Each number is 500 + 25 x the weight over its row's rms, rounded and kept within 0 to 999. Layers, rows and columns count from 0. Numbers have three digits each. The size before them is the row's rms in percent of the matrix's.

# layer 4 MLP down (transposed), 1536x384, rms 0.0452, rows 628-768, columns 336-383
091:509351494506520503489528454460493508496525475470518496518495545517506493530520498503505490517502490523532493516421494502525557495479516508498519
116:455507527564473505479516442462491489510449535502536496508473468504427495485451535514504487496504549529483489475527516505512491482450476542499536
082:473547505473473476516519497491527509502490464418475513460508498525529503494475469496487548513540491490513493519523475533461510519474498467473525
097:513498474490481510514523478506498521496518483475526488469469487576511515486439458493485495510491498526530495538501535509512506508520527480461495
099:500487495493462528507515513511472503515510482535515516553468440473493501504500452503522497498511493504514520557477471484483489513512465487515489
095:489513540506478540482486490536530507460538526549495481475473505495505507483494521497487490506538525517491508481505545532531537545474513494519532
098:543466460471509490496494475480488520510474508481510521502499510478479498472500482458508462478518508531484510497513541458446476504497534480479501
109:480473494536485475540537506481508494515480479557489543502506495513528470521495519498503513488473493498468498510550496543462464497510485483462506
085:502479482503483487503492503498492522552472513506475539520496504498550507507496490489478503482508518502518521485514501495481486531471487471487529
101:502505508429538485532472514520494552491479487457523568527526482521467513517487500490473552488517545475481515496502529478469491511485532540501507
097:524491486481496498489558479509440535488483468450488511491491549496504480520552537467518473511469494516515491505509507472456502458465527527504482
111:444442470547512519463537539514475526483495501459507497554497535526525505508482480504449503481508518500478500500523523514474510503467556502480516
114:538518492537487512524502500544517506547499509552528484497517508485503498500434511495507549515485489440486486539522528485484540536539510474501515
095:499450496473473488477462475505496497471521546487504445463506501500558497508499517487439482502497532510490496545493480500532504512474489491493504
095:515482519497499496505496472505469488518481473509529484502471559520534473529459484526492485454461527430525510515483507475543476518475496451528536
091:510510501478506499450510545501504507527506509525500551521488527495484500499489474536511474469452495511541508549518504495447504479491563509509532
108:462530508491493491507548496465449539493543493490479510512494488494536508500484472502503537467477542532460514510517478541491506459515488493470515
093:497518514506499508488512545497530534503521478476531449497500528523484492508494481501482518487475484523519494505509479510467507522499479547504518
106:508488441515484558519565500485468522464553501533534502499509523497496527503497492489508434483499464527467503467498503544512525487459503519448477
118:490497488498503496496456506506489497519541494503498535468482510501507469507513528535514464485494477501492491518493529486516514489506494455451547
096:478470501484529470506514511508477506541494494512486486501503505493504488495478500502467537582510496492478494511498473519485474507492521471482504
108:513506524503475508505445493506508469504484448516491495523492496493509487503519483498518437514500465508486502494521493523515527548475509470498503
095:483503490496523510466514466456506505529477520469518502499511447473499474450513496443529517493471485531550521503553504495453439549496475564452451
104:499512485446526511510435484494497513468546505511485507523508459534519500510522527528542504525476479490528503508498517499530492482494520500516477
113:466465474531525508464503510489497450474517511501469489505525527528496529454502521501520500516517529520481488454505516491538467475482520457525483
100:501492497507444487478452550502505452544450539481507515516485483522455484476520496496487471482509497501489479516558520496548482491484470484522458
091:508470530488503517514478544530463488468548482490535481466528530456491532535479491479527443502497549547517510458439490504492518490500529523520473
124:471458524533536566523504529480500510518488502501539478519516528509493482524479509457512493481518489501476519532499495497485524479546479496494475
144:501489497466506488471474487500478504482455488470526522473498488481501525509538540495490477514511470459506505489508449518526528530508531534495486
087:501539484487498514512505497513541452455513505461514514483529496488542513508538476439491466523542499539508530504457443488501498495517539481508476
133:519489470496483497509458519486485486471523492476535507486505501499480450537480489459471545497535544520506497489491535533459468510505494489495486
112:527491508502441487493435526511486467501500488458565493544553491477490526494503503539473512508497481470512517504455554497481503538490509503513481
099:537516508484501460478499496528451476483491484482475513483490501470489470459483531423473484475500512454500480528487516477542485483498507501493542
086:484492510467487511460443514506511476501517512507505518541508507513485526500483465508499523510512500504523540553475500505480524525533507509508498
107:479513522489472535507565489484480510486505502540465516487546514477511514513500471479476493533498504493482483480479468551503499487493505477461524
095:541520482512508515497526501462499500535485467508495471503499491474501521548518490502510520514493538477473479489505516503526488508514462526498451
097:513514523500506515507504534476493503494515493505519485493507579501513474480513506480502513506474498471493487522536500509497476450522473473465507
093:499505530493532509558503498531508537462516537512523516527482463490504534452520499483470526481505519462550500528533487518532530537499500535492484
100:473485471478538503497495521534481521482523472514470515524490487475529481488525476517503499506469520565539493478528489478450565435492498460498487
094:494495519458480527487490487482472541474533525520494478525520516484489461501480451513544503523494483549481484466480494496484537498480465503500486
096:514457533478517504496486500514494481518481476511497501496532533495453525488498473525418519497493474502520506493478512532452514469485529484492453
099:506504499526506487525546495486496489515453516507515519523499448508501529501525519500503542458523486478461475538508526542501513487449497486542460
099:511512496506494525466503471455531474498493489474486508503484487454500495467477478512513512498503494500457478494530521522516492523501577506502491
100:531445519493480511523517454491478522497510484505507495465502473518496527522500525467467524473478497553481520495515536501537491468482515495521488
107:541521551526465554506460507524526481497504537533494501497473502519532515473521433493541492514502537440497456496464469479456472468523518472499475
095:504508541494499511472512490485489504496524510479519491516488505471518495534469492485488493488491506491525499548518516496475510485479526512482490
094:455497504487480499513508496504521500497467527476497466479509460459508470494511524525561501536547522465553544482479515528516462492504447515493427
098:505526494500496495481447530533444463541539492492540527484521537513545493544478498457507540537514503507518545505498482530495523477462495518547502
098:556475522548514496528523530495520489455472476512520490515458524495483496482512519492509509501488521512518496509479487475488469476511448492518519
107:509449519501478523465464546517524517510480469498474512506518498520505449480444493536496535531476489496527499490510501491507531495492509518477496
107:518541516507489517519515506527527491512508522423524556505502509516482497503482478483468487514512523513568470479480518500526497517518569517464488
111:497468481511516476532533506508520514506484483504516535489536523485489498501482504484500495492474529501506481518456481513513535506525544483514495
103:507461520483459482498483504522526523482518524528510513484496482475529533512490480541497528482522482500519478513523475529504489485470523437535490
102:567498476446504506496505544542503481515486550523535478480518547544487540511484483456473553515498482502525466510487518492464505550480462482518510
098:526489495524462451488529504533490512504470472491492485522463491510486478533505507505519510530527512498504499512469479502506530502515519476502510
109:473465490485468512467529516503522569472511466462517515456448541473446515464531521524472512460504490513530504526512486507463535526482476545478469
109:510470534507497520480492506495506540502512454524478493461483496486513462485522492511447497535493498449487494471468522495490501522536529486450493
090:525509509519520504491482486504522486510482490446480502473533523507482452525475528525492502506522473519465489447526498502540532518539532491502546
110:493526532486514507506471509527459481507482486523491471485474536514492496547506524485494499470506505485495515545472507505488503441505438502529460
100:523495498479529566477520493496526497472528512493483493477475521502483474456516512487423541519464467490498526500481517528482509509539512522515470
096:486531460521492458501484508500469538519481528521509498463522523488461512507498481515505537522490477476506528489435518521524501513520483508537504
109:462485481475511512532526496464518528511452493553437569509524521526476512496534503487497484505540494523534458468502448501498475523500545503495504
102:521465488507493531495518514510489521549514564503495516483509502470512473472538495498557433464478474519498528470473497513472517455515480476495482
103:494522464494505512472529458476477491522471477454475468510514478499503518470500516484521518507466508508536496552572489517519474505485502503464548
100:536517518488479503522539520491488526513486533496463537524457438495488515506509502450500483467517510487524502463510456510503532478529520477503462
118:523543432502527457460526504519473463504508577499510492507511506471502517490479522508497484454499466475478506462505490429533517520506508457487500
087:490507523508491477463514533510516523533496529469507515511479520543499480516542448520499458529487504512480508513511527531474518494488525489529491
091:482480486495506505474467483501493493518474493468497503519489530557474525469483441508474482508491514515459514563491500500467465515521509514486483
096:508537501476486501476540469489497514491522489555525490518494527459500476505517502503500450470494475529502557469486500488504487499511519468506497
123:519515498561467505497570519488534508455515479489521484498495494503478532445520503527522453485483457507529493500528497504468544469487525485471487
103:467518525476526481501490537551541496502562493490488508494471499515513483490513488507522470471494490520501483472513542514489526516475494489494458
096:518485514564480469545498499512519471478462510514517524520471498538545452481531511475497504475537507473497545507484543508540483521449511502558504
085:506568483452536496541504470484508519491466534540488524496499478544485512487469487522518485492499551510466551524514552484485481507476488517484473
101:492448484478502503483520511460470493463484516497532502498482507522471521553478480500499517523449508523470485537526477514504514508538474509484442
126:507443499465489483528477514483501500517501460468553535486481495518504481482451533498446511540517517480551472490492512462454535468514515538508463
087:463518496504501485484481497539488499473490529465488508466467489468512530494478510496475515503494534522561520504491499497479534474526511489496538
097:505493488488513521509509476492478538499514522503513534489474463492493431496509481489554454496483493540513503479491513483480484467523539499486499
092:490508462507489504495467506524543521515491489492511521466499495492483526518481507501527468507509484491512463474514486540536565470473474471506473
083:550524482491524487521496500493474495474515461485564433498478529481537524514482466464463515493516519469512488515472473486487446518494519474508461
081:476472489526517539496518542502514484526486457523531487510519554517502497476497511504518525493443471494501487510526527523556484481476533442521504
095:486519522489508404461509482460531512475485520502514456516523534479525494489512474479525454440476510486516490490503478504444484495482513476485513
112:439483462509480441502497506490489477491484493480490534516519508518522541511503448534500524510457512516537479440514444449521500439507497514492477
092:482487498474479439500484445518497503469486443465516522513519472519459396492513460504509474509491542517519495478550548531498485537527463531480502
123:502498511492471520492513475524489519530516472526501495461503493525497504508476540508502521487514480488529510495486510471478525495496507473545525
104:523484478453475480469488480507470483513520515477497527494545528482511521506533493526510482517520487540503503526469521497519488514533466471542518
099:518523495459496504501511494523541480493485506486463496486520522526483487455462492494481456489496505504523510495503542523488489483474462489504508
143:470485519537471524524469519508523472469533498518470458496461528520482516503461498520493512484485458528515471482536506488509496490449532499514469
102:486478509527485442489539502500508527496502514467482540482487484520463491493485505464479484476500463522487492495510527521478492464501541488522534
103:502492530461517481504502498512462509538498471454512519505492469491487463496469552547509506502487520493526516491504520488506493505523484501517525
116:522462524518488515483457523515509500491538510521447545540544522482516485510493502522520560546502520457496505478465506489475566505457502469519496
083:474491480522501529518500503541507514521449489473519489492519515510500501537498514489508517507493488468543518550478473479482488491479489540505482
091:499479468522508475491537516519525517508512508467484481514465449527474489463514485489521510486519494480524454553477550495482533514495514535548482
092:465469500505470492505518503511547500512497484525556531493440473513472462532464494513515522516521479514515495471502563530510497435558534485511451
107:472469497524546529515523460507510497465493510510476489460511459500487449477510530480512483499535529516445481494515497465495499500528486477516472
099:513546490490537493511492483440454474492572455512520491503518491475516523525495496534526481511509503479477478477489509515505503479505471473512491
104:522528525468516498462514468480503515480529503499494455528481481500511513478501529442527514531466497496457466512541502476487513476507514510514527
102:487479507507565519505467557525512515526539495530508492477493496494487491493502505481491472481514496487506514472497493476486483499498516489551465
108:538531531548523505501505573505552510518460528503508485519496470500515505464506494482509490500494498480513536512498494489513538531486470461538491
090:476482504474479526525510488523502468499500559469476502525520516492461502480453505503508500478472486474500525487488489483501463515505553483462517
104:496490515500500504540475498476501470517500510488474521512486525488543487482462499526477483487523500523528513509518539509451494514520509519483468
102:489522500473560481493536520479461476528514518479491519482500496529513518478545526530497552480486501509502506513509509475498471492432469471503527
107:490492516531502515477463479494508551504519482495460498500492478507507488465512511486515482490519523525527479479494492551502490458519465550490472
093:458505514451520483495507493477539528484441454518517506504496487565513495523497503489498500480485505511525495508518461503480510487534473502493547
111:517481514545508504451521509547565450473486532468531512501548546471504496519507512494488513481529541530520511499494437499477493500473483512537491
118:481506486507508498521516479487500524419490522484521501501493513510459492523463490526496530532493504482470521516483506522473491474493496499476474
094:460484485530493482502460507521529490503538516509493516451507499490513501522537527487504514499495468491493518506491475518467532513479520510484487
080:479501499500470498543466516516508491488496514463533513513531531460521506496476507501517512494494527483492561463484497508483483483493501504480487
113:511545477480491526487543510496485530533465460513527460508540546533465501445523455487496497539487509468495488531512549543500458501524479492513463
110:470488485512477481483494535528468504501505490493496518527484522490548476515493525484475457517510528485530507516514474493460504497487521446514527
105:502506500484527531493536522565487450458512515497501487521470485468468534483504513530536510496501441491505495514458508488464534505498486498476469
115:470476514487515508507504553535524504492511481537540506499516505472564492560500458480460465528498501447515521529474498500494514496483499474488477
120:502483452483472523458486471518536505507516556508502498514524518495481485491531514560495548485509535446442497509548525522501480476488472492538508
101:520483475511485501469510518489491483495530496479514490516578559490532485485509490518506495521486537502507470476522517511497511533463534466542474
086:508511549513449463505494496528482475463478513485486563469471489503514476522482511504482467554503524469467507474519488507466519509485502467505496
095:505462457480477471507494510520466492455531573485521505465454493471508517480502485580509468520523542494521498524508466529528505501505494476539512
084:449538525532515482447512490505528515515480501476537538509494501546517501506511520500543498490485480515524513498509513510513514444514505497485520
093:523508463515501490532498522527504513483457434474485465492504495494512486517545520480501475492512494540502510517477536481484511469492508490534453
098:469537472446471458432510497512454539476521492543499484468494517515469514487528479508544459485526486510521497496492520460479478473481503515532519
090:515506466511524481507495530493539457510514531490484501520450470522511477480509492494511480481543497504509543476570531469484469534490519491490490
087:514464522440458502459508510518490495480483524493497483527511480549527510537502481522487513522528479466525490484490531488523549498521485462523478
084:510471495523491507500489513487523422509517471512532518519474462520479523505501525528517497495557511495474515483524502488465488500510511504473497
109:531488497493518481465512518547457489463492488527523492502498519448555531494523528478481453531502488482503505493498498484516538517455560441532525
103:513520476501485498516463448495444507523477469463495524473511495494521510510517478493531487454473486514483498482506499471567467478503484512480516
101:485509492536515536515469513498566498482540503509490554502489479517505538518517490522515481494550475452485525491498508527492489495510556463520489
104:535482504526559457541500510512509498513511509514458462507503463457505530507504535505502436488475486496529509465532477466478506440495516518538477
105:502535461452482461471464524489488518466500473530502496500508520505521487499493510537508501521505537449503529495525507530536472500501505514496557
094:467514488516490502519463492484504503501487487524511585486530482497504516514481475485529584518522474523496531491495487517487503491476501518524460
083:467476491501485487497512466543503489492444492485483507494502515524517495473498514524502528496518481526500482525516503503519498505478506499494460
094:468554512510471477494539491524456494457498482501508493509488502510491484536489519488488496478522546506476546508472543481522458521535521517503493
114:493507500519445479475494506490476518452503499448524492491501471503492519495470481520462488498475501507458460545497492504493528497507539468515513
115:497497520530504499522529524478548510496461438463495519498489568531535534477495490508508483462488439394505486445519536485503522503530509521489495
097:455538486488524492481504528487535482506476463474546483511475505501477485516487490523524499536472501463479517499518481495528511512542473526510486
103:472492513497521504532522477456474546488494532473490461533528602515517501488480488501465512496481532487465506500492488532538507511523468482511472
092:475488518509526476515499533525549521536492510558497511494464486497485485507503510485552459513508476531456506552525495542494504474465513500532523
101:537437481487468516466511467523520481499453522557500476480523493508494510540436475533503526487485491503476522486528490511536481536490525498517474
104:499524510527495501539512541469510524464469513485483517467492528494495491533495539492548534554472467460521509507485506500512502512482469461511527
093:510507522490513536468481511498516535516485497452501518511485480480516501501514497537511454509477448529509526526507538518495531504507507500495481
110:497556559449470476493572482458532509486456505514480482476509516501511524500475546493530487526501519499469482507479473499491499444554501516498484
092:542486507488498486481471527496477512465522521470510463490468482516477504500426503476523490514510529524518571472537497495541495453510464522471489
108:464500464500519491515491477494463527474506517457542495518527491512502542497510469488466483502514498473494494500525491460522497483466483512489488
093:486494530442518501477494471521544504487490514469495511494508507474474522513496498485488508504458470493517460543458517529498508542488464490504469
# layer 4 MLP up, 1536x384, rms 0.0546, rows 629-769, columns 336-383
114:490534550537476475485482465543494447506504490504514510483502483523518504503527481541469525479476538547494485495488516532528457476488506491492491
095:501531513487489471503492509533509504488467516507491495490472556523533554513494511534496488489495505510465472457542502474554520460545499480555505
094:490527507502468436500526474497468479493495497493435489556511501469519471527539548477547454478508515500477445507509456491519500510499455512550477
099:467548483544479510558452516516496433471490491460523477476500491495504475481538511531520513498530492487512484469542535527531522489494479497526492
108:518499537489501531509522478500474438461532500499493531489481485556486471521488512564477533483494501499524453469503503525491490500526516480484482
099:527461564524526504511494523528496474532501513511490517485504528529498530513480552519438550480518470455485463504500492524499471557495411481514461
102:502508495448503556506466397505512502491532521441480497470490509489474521478521535496486577490510476537536502480485531494527470477526513501483495
082:505528504488518494499553504507488483520478493517483499512516542518423497502511507473482525464509468510467483523527469437528450527480464479512478
104:463525450490500504473498452505478531534488488518496510496519525543473473492507482498517469509514513529464487514473464502508502523475509469486511
097:535463495511497508504476492495504508473510502482519509516492504541496481521499527513458484503513444520501533451483513529504475459514487530521505
111:499497502513474507475521488466456497480477516518531498570467555526495529455516471514470498542454499468491512527556536552487502530475458518509496
111:503593513500481462515507488507501476467476442506490521504499484505463512474495496509492479417482527518512520480531551489492474452520506500499499
102:502510501562493502534540518495498486486453477506511528513515501494430497527526509542485496494505504483448483560521511538522518554466480475496506
095:452523486490446522523450501518489467513485565458447539485531498532530487469509484520448544505542500565512527546501465525546490524458484485499521
101:516504497532477460462446472518513482522511461506460499484494497542522488460494476546480493462479490446536478509528517480567519546505504482499503
108:483462480513487503441493491515529507520477464475453589507490465516497501505541515536428496498460492469520509519480484520484501529479479494515462
095:501481468516462517473478477513453543501524514497493500524514526517499497498490529505484469540506471481468496481501459471515494495496535489518505
104:483546527475519486513496495493482470489513554471533500451512493482476490492515528473506531436545520478514481457532503469510484471538448538508474
115:540520518500504507531506482526508481462481527479469516488489533483479510491491564494512522487508496461498481421510451503509476486432489488490473
104:467551448523486489519530507494480465542494508489482498447540514492513523521523496525514522491511480523478490516489476557528432497515478494456521
111:516517499460486498521494470496487518480499499508484511514517558533511482512482565516482517501517460463519487452524470501526475466507508564484405
103:446481507525508505459491466524516502457505468457510515496462492484544487474447557508449488526539495512498498525469498458488531514497524512492478
099:499504492534508515494532493502552480544500455446507498469487511525470511463489476525504517483521517513474506499504497562538481531459488530493520
103:471480473487502487455530539478487505459494515482475497536478523476423498471555512466507505513490517481521484492490501460484498512521481510492469
097:529512461445514505492498483497521490555550505491470513485491507517514462530500523519489459495493485506490480501506522489485457474560509530463482
090:527507501515470510469486465524500555521485494492473513521485520543502510472479528451512489474472515503459482465509497477525500512522505515513465
109:537493485508495489480510503487503504518543481511503530533446515492540528489517518525507477452444493497520515503493467504501491463517473519509468
137:496512543510490501533499490522504488447493469482507561489496505483498508507524467531522501500501464518455491520480469580489532486486465509513539
098:454501512429526496482512455472454502492486505497450525504491527488456489488480499481543531535481501462441479524523459479520511546479474496497481
122:519488549512475510508548497499484479488498504480503522498449540543483485472459550511490476518491505456533492460475492493502523521470505526433464
103:557516489545522482516492426498529501517452498485462469483491514515460518515523486526474481500485509488453495491502532509489489507478497491487503
107:544497523475504501550467471480498477456538512509528515489530457510494516478521511482496486491501511478505498477504500469502498523500467537548481
091:474536497514471506531488510545480511491515536424517500493462533488483463488504532520508516500481509474466492476472469488525495494491503510483474
108:509498554486417507493500477504548491477472493475509527505529495506499560481502468512439517496475461520507517534519544494474494493484493480519502
089:486512491487495448462512481504493534502493529513481467448519475518505536492526474489488522510514456489567494539532508516478507498457530470516514
100:532509518513467496491448519511507537484468500486460504519482467502532524453506535530507506470466455482515512480493477475519510494544491496466485
099:481526507506524486489514477526511471505493456462529509500531512530471523522497499490474505428473471461480485513519505497535498494564490497558521
088:498535511504465516488520528527488486513512509491505474497512531510483502481493507471482511515507492471454456480469469522512463501511505504480493
086:495508520505486491529488510504535467525448478521471496511526490483500538510538508525496551473502513451489497514512517512580495495472516475481508
090:487529453489494483480529502497510499520532492513487496482491468509528495492501495451542502488515507482467525518485470449529488499539485512491518
092:504516457503536544500536494484487500509534461466492494507534537512518479534482519480477500539524466543541486525484468514514475525504496501533467
100:551563553477484506498498506487503487471496517497493499487487494497507533504499516496513506497496490471500520485477533510508509500487467547521502
100:478460560482488462483475448533507500457515513479468513497451537525491515483487501492493503526492492495486485539518478494523549525510499476506480
105:489528531486520488450496480483514487445466520509474522492539532540490490502492542477473540483507449520523476459492481494448464479508489521469512
095:495500474516521482500501532548509490469491482493475513489505495484484500502493568531530506536505501525456488507483495484493528520495527507492516
102:507522566473528496444476499537494508475532467479514537499525531495497542514508510510490508515394502515516489502541504483518507448461509491517514
094:480491484510515494463568471503481494488524478481517490500530537450507557517468519515474476499457515471474489477467469498558520569452461481478521
103:468505471464476555467474482524499471510522564455447485471489496496467513496522474504475512523541487484479429476504546491505464552472520523524470
100:495515492546510482494530522547541526467468471476466468532483519487494547493504524487522510488468460419483473489492513496533502494479506537506464
101:532496498469513469500470491443449510489536487544485475507516531491531515491520511492516508484485482497483497505532503499460494481468453486519546
107:496595471533460552504461522531513489491550520431457501478441507519536451477503490511506511540531453514515519491499519506513526469531549539517504
105:483490476467483505536511513446492529506505523481506501484503512519505538526565520505506486509544501520518481480497473457507519484488469509520442
100:487527491506480460509488481492491487477517498513440468506508521436546511481503473534522505461479531528527502495500503504497530490513511497499468
103:503534509528493514525463480532498505501511498520483510430544507508495488479508470527510463469481502522501518457544495505493439475492507519480474
101:473514489505488509488488500561525460489503497502491519504466441453527502457498508519509537482506528534536485502482464497519504509482503458544534
108:476468503474498487521475470479488498512478505482531498520509527492463461475462532493478479520503496485481451485493502493504477504528488465503553
103:535513556497521525469482461493479485492510495492464509505505498517468521481509521486490500530500499459500449472521529497545457519461446521536505
108:507491508456474513490525454468529474501539520489477507470481499496484532479520519531479490486513499476533474494464479477550498492486466535509483
099:514508514524530521489489503501560445498470464530489519524503494493467496497504505517460494462467537445509473481480516470564491520500490473499465
094:497513498524488533521536485467533510470497465524532484473507518491555499444492513479531445451466504492472444495501534515519497493513497496511509
104:478515489458523482486474484514488470477493489506510511514469503502551495438496514520468462473460498526518514514519464516502474486506518455473529
106:487456521453490482493509493462545504516443512488473526526518532500523484466505517506512502517501446532496451517503460492491484493470488531512499
107:472517488553494512522539475527492445488524469515495506524492524487479481540491521489463509496487515441521455477503509439527441537514480515509407
104:496522537508466495507496493481504482519493486527514510485481511564486486512551501513470520464508481501517517497545463512481475552492480507517496
102:476515512503506516515506488505526512531454495517490488497546471477489480461531505484501455492501496497502481504521531511519472479467492480465474
090:455456512494517547515535509477447427495503506538494483517515495478481535467499513498489470466469478512507516465505476569509494501504492485463508
096:521500523517491500516539483499496511516504500465530498508500493545493546479535482491489518480485479482515459527494513486510520519537521512494544
102:468481488498469519493527463524529504513503493488459505491487524493465494509520465498484488433465473505513490503507483515528503460551484473543486
112:517518539498504544511498475528512508519495480495473483497490472540467480459484548451434539515459461480482462502502519493505489540474452507545468
095:467474482498495485492496512567503511532506529463496527494488505535474533466525479508430535522459497471526486523480452492499460523451536513528488
091:458499468474476491449526462507479521525507483473478490471484493460497511507468502498462489527485503544520517527478466490490489525545511456471478
083:470470508520467512450542478498515501503524486520521461500484540505492529509504484489496486484504492455525462517472507493517524546551492472515494
092:449547503510509494511526523513516510486515479512526534495500506507462531492519527512522539439515482510513494481484534519485532462462528502520519
120:524520528523498525489514491559472418498488517478467543493487514528474460500495562526495436490507504531531477497500450450505542491511496491515494
098:478543527491499486501521463485508482515484492549488512498491508540450500502520517504524468500505490485452487536509456536494510512438449491526509
089:489473508500488474413488523550526502508478481487507525488521556499483534510504547501462567470519514522467510516488462536527493522501447501520495
102:453521535498439449452496485514507516496547502488511544506483463495520518491487519489495542483488507503502498512534448452502487548515510493546466
086:504522534501474486472506493501493490473498488475476553517516545535496529455500527512503535482438483500509499503536498503494531473515507497525500
092:506554496546468535481534445511489525472536494506503477524476466506467467496505481498490512489462479455494473523503512491484496522468484544500470
104:531513487511502534526535482515454538474508481469522517473531479499446498464521536511522487504484507527503514440537510455528461514521485542505471
122:486474527465512457456510480500487536457509504521481520536507472505499460529480532506526528498529467483519441489526463463490483513474480447504514
095:521487489524468494497490489460557452536505449464489501465554535513478539495487492503487535483491506495516485498483532516521517537493439517498501
114:495539472524470480452526489505459519528510477506486552479455485552509486483518518494529493487536479494503481505535450479490506479509521538531482
100:532544500527544489535480503494498505503499451489539517474494510525496532515522460520515476497494526525490504512498514471546464447486510522475484
096:499510503527496488494438507494504490475504512523513470510500525525487496503508520494527490487503508529467507500508482483488521539488540482467453
105:483539519512513549493498464469470469463546528464506519508457501490497533464477497535460483505487440512514486494519449503548508508501515485470464
103:523499501491539526499504471519471484496508524532479458502476504481502493495515510507496540506467500452498481510514492474532502542479503509503481
109:475520489538478537491491507479538506484516476500484502482498503536448506482531450502508501516446539506466490543537544525486469525476479469498499
114:497497489513497503477470499534504536473533514481511494536465535526513523502522531498455485499497451485536496508456441480505520493514502530499457
105:546486531469513480526493499493511480520477522486475491491512497501483519487513475488505539500501493472501493529496502475534494530465476512473471
093:523499498529472500511519501529555490457516522501511510479500522492567504487477482499472489480480535498506552531490455506489531514510488450480488
093:476529499488477475522494526492520499492488555463510505500527513485496509498479528494492542480494482457486535524520529481475498469491488506510494
105:476546449519486484526491507471504486481518529515512555461478510495439510486501492513506470514466495532506495435494473519530552485489494512505517
094:505473504516471489506502543488527527498467488443498505505461529526482470491512490478459525501488489485522521497487492519492499508450506496511527
111:460514495496517519535535537495476472472493523517509540471506512546495539487518499525466529491467507472493475494547525501510475498464474543520507
097:501476519521483540488447502471490514485483511518456479479476523567475476479517496499503519537475492475535489511478536496458468477514533485491474
104:464530451488491526484512493480479491507520494492511536488551502497454448511546488521483524466493480547468464474493496509467486473491506537520509
096:466509482475488494476484498476494485507508484522510492426500521460543570497504467511502512532492503535491487508472502438541537503485488577485460
106:551517549523531544497491443521505489493538476460459518539474495520525449507489538507456503491462495535501450519524513501524527522517535503501502
095:520474536494482538496520494517509531453526489525493512477492528519461544487485527524537495507499466511494445521501472482477528475504510503474475
109:525522555460506477524495491492525477491516489510512499559485535534462501486508499486484497448490507468492488501549557543493486497508508457528498
094:477521497509476560560492502503493440508489487519488508441527481503471477506502452528469527482484517550503531515487485474528453520505492510499487
104:490482511520454495533525509498445500529535507517470520510453492541465459454501494551536513498491518519507517497511458500523493501499465513531459
122:531505566478448500481515500518533490492526460486459509475477519498479495510495527470460502477477501502528489458523491483510418527469514465489451
088:491518461513469520522522496483528460465566499452457489522478468467539488455477462507467474530509487504523466475485536465514513509499546530494495
084:492502483525519493508514509510484460491515520505491489487496493471503544509525471485528470527482482450496538481515497473510479498539497522554481
113:460532472479518487502480514510456453468515543510474490506489451488530466480491511471506500462488512540518493469545456467510525485472503477465505
105:494537490459482499484508459522483495531480449467463515483506542509473550514476511528480583467459491484460454478517528515499470508490518497531485
106:488545509497492527524526508490503530510491464507501504490509540530455525481468502534497471517489431540523511458534450529518495500468491565499476
111:497504545483490485509474526455480517518477466545446463527520546521453496492503473502486469478458520526480499500547487521499555479512488505469494
117:440485458494460523447506488504507482496469514484486512491499534532441581456554456548482538470523523482445488512525485508518464480514474553493462
103:511507521522483504495529512517482528508485503464482563487442501513492458510503549514482515495515483540536488517479479501494532522557453518493501
097:432536513523471529494518480499473544472478479484511484515490499512494580454490513508554492480499473451526528514513491517506504498480467514500449
099:480567496557523485473501473474528463500500506522471515507534511472493515506523497493501508456476503493524506526511481545513476470515497523470488
092:495486494484481527474545435486520506448503499492476475530539525541502482499487548498483513540498488466501485546493495520526499543500511533499488
105:515503523466555499476482451465471509480526500522475491525490505494498509476469516477507520516483479464454490531537496501513463517508480551493497
095:499509528531527540531490512503481410444535467505537521519514512476488516522488536525501514503504541536508475453477508481553494534552514492458488
077:489506539438504480503467439511508503528492548499458482522535470452528486479427528539539456479453503486465470507511499485483501510497491483496516
087:553548474470463466482504496503488546505444439493486508528486509559492482496478515531487479536503472469505478529494536534477520467503496526537500
080:502518527478515508496504483511506484528495482495487482542477439472470516500536532524522532502465510530476517468491530472483518518516488532487534
098:506537496536502458481478448516491482530525444461432533488510502519486528486537529541475541504480485463525469489477526456477501529488530476551491
105:535504538461479488529517487560462503514502529524507510469523519498463497518527557463515495487530490517461495467506512512500507521515483536484502
097:476502460467492488480489484510449531484463507497512497463470531483485478464487497512481510488462528492488478514526422501506519494439475503489512
098:475505465499451526464520513512495482473526527494535484468520538504530467461498463534500488515533507520486554544500456508482471462464488512473540
105:489538511507510514473464501490473466493488468430472512522463477544530499491520507508469504510489510472513481501466504543498519507477539481488523
095:544530516529482542460560525485506491485538485437500519496506485510465472457463507521484500522506452445479451455467499515507471507508496512539503
107:462499532478436495456496438526509529492489483463468496492494508503528498466488514547514492521517527495541514453525468477550500497512509465493460
090:521475489508457531513484492496536522479520486497502501504489522502510510457504500526489482473454458458521457497503470526514471557469473496477500
110:536494474519508479505553455516520498491508493455509486531445545516494496492468472502475483485485480492500477490460496498483518504503468495503460
106:459506541497513461450507467502462502503482550491490520500533517497493528508481479514488487458501496518523484500519493495511539544547445455477470
098:505555500494454486492491510478488501526516509492456472439454508538545503468504491489472495509478490548476441512484490489538503458464545491441509
106:474536471484525549443517504543524455515497506476500494523498507551529485455510508485505490463490491511458491517517478503487483506500501530491487
089:473532510498536471491519433499562467508479528458481495549534501502520512482480491530476508496464491493479480508492522520532473513511492489488504
096:499501513506496478493474480498496461469502464467531493505476516489496547468516544534495511520486500511501523502504473503503492526512473471500466
107:496525489487515497544573500464491510432518470467457489500524545498523532509522471543481527472487503483499506515499467478523501502498442547537511
099:455476503496463490484491412527510535506523547461483496441477503490531515460475502487481515464477540518499453498574472473537508509491476525495488
103:472520476537555580493534485485496509502553514530486506452522502470507508533519520490490478471501470534488489470479468472503516504534491510514526
090:496512476522495480528482495481520525536480528499476473518447539540475546503504511507506533483495499473445479462531498508489504471506519494530494
106:463488514520464523462498464479517524495476508496486541536520464525467542500516543529514493463505438497502463535485492509484514509475467559514499
098:497491507461465502531506490461505464472521498455492490506547534466489543513494545506498503535485498486509498486556525454483481525466521511511467
099:505462498493511523565479481502467459512505559482542488491517441488486472499496538487483490525496509525478526506510491473563508529494453491463515